Weights of a small GPT-style language model, trained from scratch on English Wikipedia: 128M parameters, RMSNorm before each block.
Each number is 128 + 32 x the weight over its row's rms, rounded and kept within 0 to 255. Layers, rows and columns count from 0. Numbers have three digits each. The size before them is the row's rms in percent of the matrix's.

# layer 4 MLP gate, 2240x832, rms 0.0431, rows 370-469, columns 192-255
101:142136172094108139130121123150148158111131141115149092084141130140126136088070150103156125149113146086142116118126074153154073098161186118058114092155100113143147166098139112088129157131068092
081:123175048136127101136174123140097135112164118131158145106134110141110169159120121090091144150139148152108144142124098113138138131155122112160151121081140139117085153086158149185106160135126172
105:089123110152109087116101110130167152078161103107171135072162144144140108156107152143143114043159097083154075093121188096128112128123077121147170176123158105195135132126163086161131156166124107
097:180120082126122097183147081166110168158050141111112115152122037097158133119146155183189120131143142118149116090135154103140157174091062153139047138181140103112109140144105181146134109094097063
102:152150123152158139099174120113165074102127174119110138126163092117125135106146169124144104121124117135113090147134109103116122116109166111102128109145136120089072133183115156100147166078101159
096:199098123144133115186133093133166130124169146155149112123109086155135081166190116143132090113128174116152166083116171145135134180141137178156101128166141102168131178145116108134130093086063116
093:122160135122105109082204064178126216146094171131126104154086137073097072129146096138140097160040138091103124103131083080126077121159150165133157098118127124157097116114117190090144121108080120
096:122115120111066103139153138168109125160094191152170108093174188105112109119106098097148127150091119117083132144154094171162095107112143125126128166149169166066106167054119085155208190134110133
109:114105126166083097143116143092136173157142150158170132092155181113136128130060186156115120056165091187132121120109096158131097103177127158071144183158137153096088093048141074107139142112078102
096:139175125109105168136131147101143143136151119125151149116075107169154186105110124092135107166126134115067153140104137112139114165102147147158090103079196081048177156074106118169151139188131138
102:104132139169091112144129130174135158131045163144177114136165165141082120109086188141095120130152037110180109099173070133166170087182136134036087068076171082117171166045088112180170092122079080
095:137128146098151114139172131096158157095215163132118096114170135124105088127140168064159167112160119111172151175082146139118114096088158166137113103133132125123132081138178128080066122102128101
104:161054181161129170183162116098160154138128142107150131108097121118105091154145101117185191054163117128127099133142117128096081107176110126178127052144088126137152140114116133155093171147046090
113:181137107127135080195099137149152094110176094170139142123124136109147079093159116113082123111127094069164093135080141136119086087130130155166166118161201079175120150164134144119057091071135134
105:157191091112106142119093142125120161093153064074073158147152132129118125135138150115068128127131105119141154061090080105083056131138102203243161119099070158138077081098136095177125126150080136
109:155102102105104177167206117118115154101148166181109182180156127122127091147106151130119183082123141129150161112132133131161120122097107156139167170143200146121098136096090073127142113118147146
102:148170128104130160080097145161172101119137096116170169131156135078130145080127097136080216061091155093154118096175148168078150131154134115143116131131086129144087081132174155127115143063168169
096:115180177127159104173131122164123120135102113135111159144117112128119247134114123115158172113098133070116095194146160157134162082082067116091095156071100081149154112172188102102119123100158069
081:126149107117116126138113146104152089166118130161082097129150148155105145099153124101136193125087154107157127149129121128171170035146113165191092175104076106110102141129112124074164184112146162
096:108092056121098163134100163138116112169145104186136130091111111105142158204117126143123112101130114145138176152219128120090113107135118129135110142114110136134161075122154105112167156120138093
096:171110172129157095154091121152115097130142172112134105127188129088112091171109099062087156113101102145113147161157135152109116116146134112150186122166132151124151112117103136155173127132094179
100:116073110100129098199159157131192186133081140141152117104129118149203103104166124092147140116149146147131065179182122152095169105107112159142120208151125096105091088158106129148140156122120111
101:217152155157156105097126107094112170128160202138077159102199118101128166087186076121159141158130090103155225130111105137131112132116162169050128126186149167129130121124114119090124074122137084
097:100114082148097112141064117136157160113163109137149110126135118144117123128129150074076207068101117187134138178116148118131156157159133152183146177119069116199167126196074108126123173150127111
103:181164123132101108157127096082181193110129151080135198101223144113117131108171180121172117113130102139149152185104145136122128118098069145173081114111083113115112090090114106125134133146103140
099:149092130110146151157168100200154146144118088151131117163132172114144099146165064113123113110140081120153107130192136121143147097086141149108115141142113181132136155128148122121174117076132143
097:123119108166119147068142164120125152170182137096182123127105165174121132140161097074213138097154080125158147162143148154072105105104159143124141160112181177213146129096151213164121103137130138
102:155122182134124097163092126142160143180135136158125146145149095185133122069117117078096134131135133084069127192089094173100151126164165138188109152144113139119123119127106114082128130154168108
097:143139120094098158130132156148155119082132114126168149123104195113120105125109107094126120120082146130150125113127130140093060168128104106123119114135097146110099140127158142159165149168058203
101:141108132092047051132123099140131143126117141105077153147131176104122129157116191125114081153127054099137132109155141102105098087137120213132078144123141105106054158074086103187163142089083119
104:118070175130163140119073103144099086147154128131163170097145180175171144136168118125125092158107090191132205099135147154135165134151117154175159064111092184180083137098184142172120133118190136
102:146146153153033111158116128125124162130067162086106112166176115136126113130081146071074073144135130157098182117148136111158143127183144144121090135144125138084152197130118137157125158104109161
099:080142100161113191120163115145142157161116142134131158078044206086087127065121102098090184118052128118126097153122138147149146115154135087103163118097146150143152117082135113114169170139127195
108:144077114130168068094096112112165192059157063101110118113199101120139113114112065113105092106176061165117161162145113124112134116133093115128119161196115126083088162095127117146145135159118154
098:168104077167093099142112141162114119126141150085125133104166095151126124142136113148155111155117148144070167165140077099074116110118118130083138173148109144123163096090150127091168142138161151
101:150135144113154131098162114150135097122102091151170158118123166108170119089100129165079111091074120118077106145181149134137090118095144099106120166108166163136149130132129084107173113076142111
120:172054097139154100082116154090158110188121126139131114182142148146171132149130147157119112074126072190127138132122121108115096126171092128114162117175159079110112084128112070134153122175114138
104:167171097135085214105155107110115103163168160092130145158141121169131163153150117154162132010145121134185161148099136090165164130082147100121078113149181155183153116119098112066141161128051076
102:124112122136206148160112165160169095123096140117104106055126056176121057071148178167141134177103093120125105103112189122089151162137105106118001178096068197086157121163116126180144076118198118
108:141174083159099108135089166123119113086168151104111131124162129115068079091123170132100134151132113174135037137178172064110163093149064130098109123099065119132107130122139122163130053077068164
089:103091149116111116122147180114085134149141122173082145114144160184080111128153141087087086044126106124158159165120075127168115098178141164176119169117163138092130185134128089081105096127125118
101:062168149104135114177125131121097100112082101167180111114156112212137141132127112151146103124105081137098091155138202127128143131153119133141146188165116144130083141121135112097151059147154164
092:107143107152048063063108134150170181105140142101131218092119134180118084122102109141096173088141104223183128132143154149122092161117128116077101121162129148094113131126159134104163132083098163
096:145150177113193061106157136144157114108175108142173104104132095122118127129059150120090153092145101054098193090128136117138113091106147102129134166159138122086112124103146071148134067184146116
098:132104152081153091161115130174122168127151134130151180110121170096101112129133177126142139133183175108089113176116059126152087121121157154143082151058112127141100112096133111129111156127122143
102:140151130152157112114114109169185100085126103136148123161107147100153072201107209148160145122109081114135156105143153114124150109094100196071075135187145089115153088111095099094126095154085149
095:055137133106169084067127102107086107201140184161103155159167151131146149200128092152143143141162095220146136103109108093097078128151125139131174089126087128133167156123132090120084108146148143
103:082101097096136158194108116189175097141179124131078140093140063087153126127093082146122113124159163094142125127116102151122113063125117122133108176123170126150184107165184174124055104098136124
105:138099139146148075176139123187161235134076128200102113080091141128172113150109128157146157109138102125140149201126140122177109110110089133139079135148095094095104129146154116105147182144143129
102:104099129150121156094070134119127138108144133153202150133162133110113094200100091165072153052127107184138135108166165154168077117149167133153185132119109162103142126116128132116136109109124146
101:182134178155127108149170104158075120107192164078104099119091143143147083205129171099194140127142148061138098170184120134102179118108161087105146099121085111128203089148151186116113165100129147
087:115173074105167185186067146193080151115153100201108076120130095133167150101172198139134149113093101063170179154158120100151170130141142117154125136155105158137173109097126123130170112149130075
096:161119099128095159098167117089107082153122148140110141140154112104133087174143122114108124075119129178140089133143071215120130111120238140131134190126155125194140115092106099116139120116125129
103:137186166115119107137148157084143150118170139122104141174075175136125107155124102153092130146159094139219111135125063142139138140114160137165117130048113134133107165084131090158175113127106118
106:194157136105137115113067171156194134120105070107128171107079060121163106139155179111135127129135157080126119093126117131106146155098096064093125180156160220106173116165112117120119011116185115
100:113110127136112094100107089127124124122095139134130083130120122153124107175168125124139101144121064162147097145136178095139155123132142161161102113101095134115157131050112095136169118182163135
078:166199072149133182137114142154128146162101183103125142123109099123151159134185115135090085074128114141174201121124130116188203116115119115171113110122121106094145138114132109129098107126121105
088:121159158135166128163070163126122124126107030153128151081147101142124132168088151147151230138067084115131170156093099168102126117158133135135191100110118096144190043126134106116154117138136098
093:157145119134138091149101176111092099140114173147087124111105169191123193164134180083092192081146130154155167124155131132162121113127123163115125148139087122116113127125127114120090155091129105
092:076154171132139105168131076163115155176050170139049088151149194073140107102094154086170175154101147154118166178081111132161113179132193128130154117101157121148113135140145129104142130185134170
108:118128126083127084140143158165129120126110091118115142088164108137124111140153106080105139116129124142113120087144133139123070047136085173200108171105076174108119123112113053126151144191112156
093:165163176178124097122147082134106133201163059101166192094108157123088125117097106112149134135121070146131078165130145202143161114134104101138127073110111129109145060131098141148162142163145158
086:170190080124160199162126167072111120168170099201152099114150112168180139142157105113130170071159072101112115113153125126152112136144105140133115150149110136162151136209171026184146139113095145
094:097146117146086095136127144207088129229118163088148142179116140135156113119146158093140058141110132119135086102180131142099097136108078120105145157120152160136121108078119128138154160087045159
097:114127073105086086161077095114125206130134128136174113121033132100107073156120164101161154126122109124139136153165158185148082162139107070139157161129103070109105079129121107123113166075068144
107:128140136140108127136199146141109117091154072132062123167165105176120137144116120150138126127152110109106091192131110116085139134127121094177092160034090070106116137125156100131122064072168128
106:164111096115081168142095071112103059124090205162142109144184087126142148101112175097096141094149173186108142142151129055111143083151097078128104155088104120092062120146131109156163103087138143
101:143092176081147178063148145108120108144087100142159132073063130117081177153107155103160126133086131112110061118182097156185066116144089099181083146118110128076112102030120138186180170089172128
086:176140122123143104129148109072152111137144128166201110130163171165151133124145118080079157111162173109109145138165126152198159099140159189112146153096102068073101138108114138168168088105077119
080:121116118124134140130112180104141128175140079152116146117161136118133097165141128156124142059103113175138148195060133067095136097163137151151139102151120090122168123118093160130089110095147179
099:063140105133141113133037099104149165124138073111148176175171141120158076164100112123122095131158159122098162110098108114157141079139085136117172129125093182127114062078078073117096094097188113
097:126124143127147105159202097146147105112113184112161155102197095099115086114113109146129117084152215079081074120175117112118116126109116141110162112188106125130130083049138089105109175129091136
100:117138120167093181151091135082186162144150168184079161127159117152092109121219123086141160126131115123102161109134127196148145143134170115163123122151124085197133156105130136155078144094135112
092:158061111180061143144105187155073118137101104139136102164126120114143132146120105110105226152146137150130134101135100074113093098143103135150149061071145185097141136077112095162125090107052155
101:090104128093115151128086128110128101176119147138106150107075099126164175207092166125140170139134059107082100141125125118116109122160162182115095152084171139196150090119136170128119150123111159
100:147197169100081145147164123132133175115169110140108126156165131141156119137129151127143118094075132166095152102083092142101171112134134163121116102129185093056165170127130119145157160092130129
094:099112182101099154144092228103097134176147139133125108146121153180116194158106166099159062092139101164120130159125175157118145189129089110053086074097128116147123094137093137154081161113137110
105:150114133136100150133157121145135145087124129146156068120177150151138119145120114136119145115177147090136158127064114059128151095089112184126072139170210154118072149118110108178127115138087139
097:112184136124119107101168079143139177122141106095108154120080122147169096141120125161082192112119113070134164118097151142118161122119054107134123141184113134158141106100140101151113088148144221
095:161135083118115148168139080114047144100208185110125127099138099102141107106136156096139115134166130173168101108135142138096145080101089184137131131142163168141150125107167046160078151079136136
099:167140160145116059109109132116134165085204064105133133120132137118093115128038189115157117169141101111155102125128164168148153145100157127111151142134139125128118159057157070106091109160132124
102:180136136032104143080144150141150165148166143122076103143173098158115126112120099138118161061130114061134122143182153139135115145134116114097133112126138162181174115093176111165102128086143171
091:090161125135121135155124126106134135128165095166134067151075148101123183104111115168109105157113173154139082112178187117147103161186171101095171052116164087162173093106134170125124096118097065
108:101147140102119152174142140132124207142099142125163109137153124137097134124106097139138057104132101131115103147116133117150164085152174100161146104122125110165104134121135090149098140135078112
098:171169171112122175134130144163138146153086108120140163121100140123150121080102102135128124130138174068098098164158059119118127077145126106120093135102174144145128104081188151108121168106128087
104:165058161140178109124144117118113138170111155127129082128132152133191102127106136101141178175103121128080170156156124199162171107116117135157131142128113055187116134160175153090156161111097088
103:143145148172140085146170132140092087139121136106158130111101143137122129152107133115183158117124131076141148142100056172124119119129164096094134087157088150122128056152136127141127126132116098
107:105186099144105123112102178100195143062066123142097151078125088103105085147185165180148138111123174129169123114122112137144126168131104107165089174121072105125106149193148106152126141107187118
108:146085137095169095123100137118126163111158091088106132118180113094114101098154111113135127072152101140176154176102171188144073086094083198113148094184147087112158111166131125094101105173111091
103:170127113097083123124088113098137164168143124126117143132106081112155141152143140131125096139148109124161194161078101170126085157124113125150162103172151156144175140122180135072088126113172120
101:066121128086166144151112157197160130126072112167129125163073151154121114101156175164106110170143090120101116146141118138142140153163147111070086153147111164131126094143108126155105115135135190
100:108191155091094165128141136063104103160129138106176207158180140120134145148152128178143180146106166135188142122138083111139082118115143086123174131111111173099112054112126096127093087090097157
099:160183105127150117127105171134111117127159115120127135162148122118117116103195140076086136093128148142197104111051105091171085092049149125092114116117109107121032111146167069126109143082130091
106:159194116095161116106102112138136103145104162128127109119119101141128101095130134137140198144084169134202163069110169126187201081101137081130124163222108105142059199136104172151153069131167144
101:096131119112155159118102122150081079091128211146119105125087179074172059113121129112096076168081148166159148078158102117124139123152176175118145173086173158109120155138127148169208105123108148
105:105096107140104141097120134158114130081143160175151104101122150143103107175084177145118093112134066114078186105157099110123091081129110142131091144131152134086059105069141105145123137052085121
098:137161155087162122085086096112071109139144138191088147156145138124149096100127213105132064096097124143111155074154146141119136120142113127100129152149144087095088131085103123131108080140127116
113:091124093142063103114118105130115162144164075185078116141088170112118097125084145114125129090146153147108135160124132139079079089131153120102124173070190114161120139133086104153121072144145084
097:130113212112139046070109151142135157117181114151080152129081105132107156149115160079125158105125102121159103126093140119161109133098097169115152183154117156153153071088060094141123161133107101
099:093094168173106148149133169170176167120203118184127176154126145188178146126131105146103093115119145165171173227120178170133138091151117106115141094079059103149086130106172149160128177094130177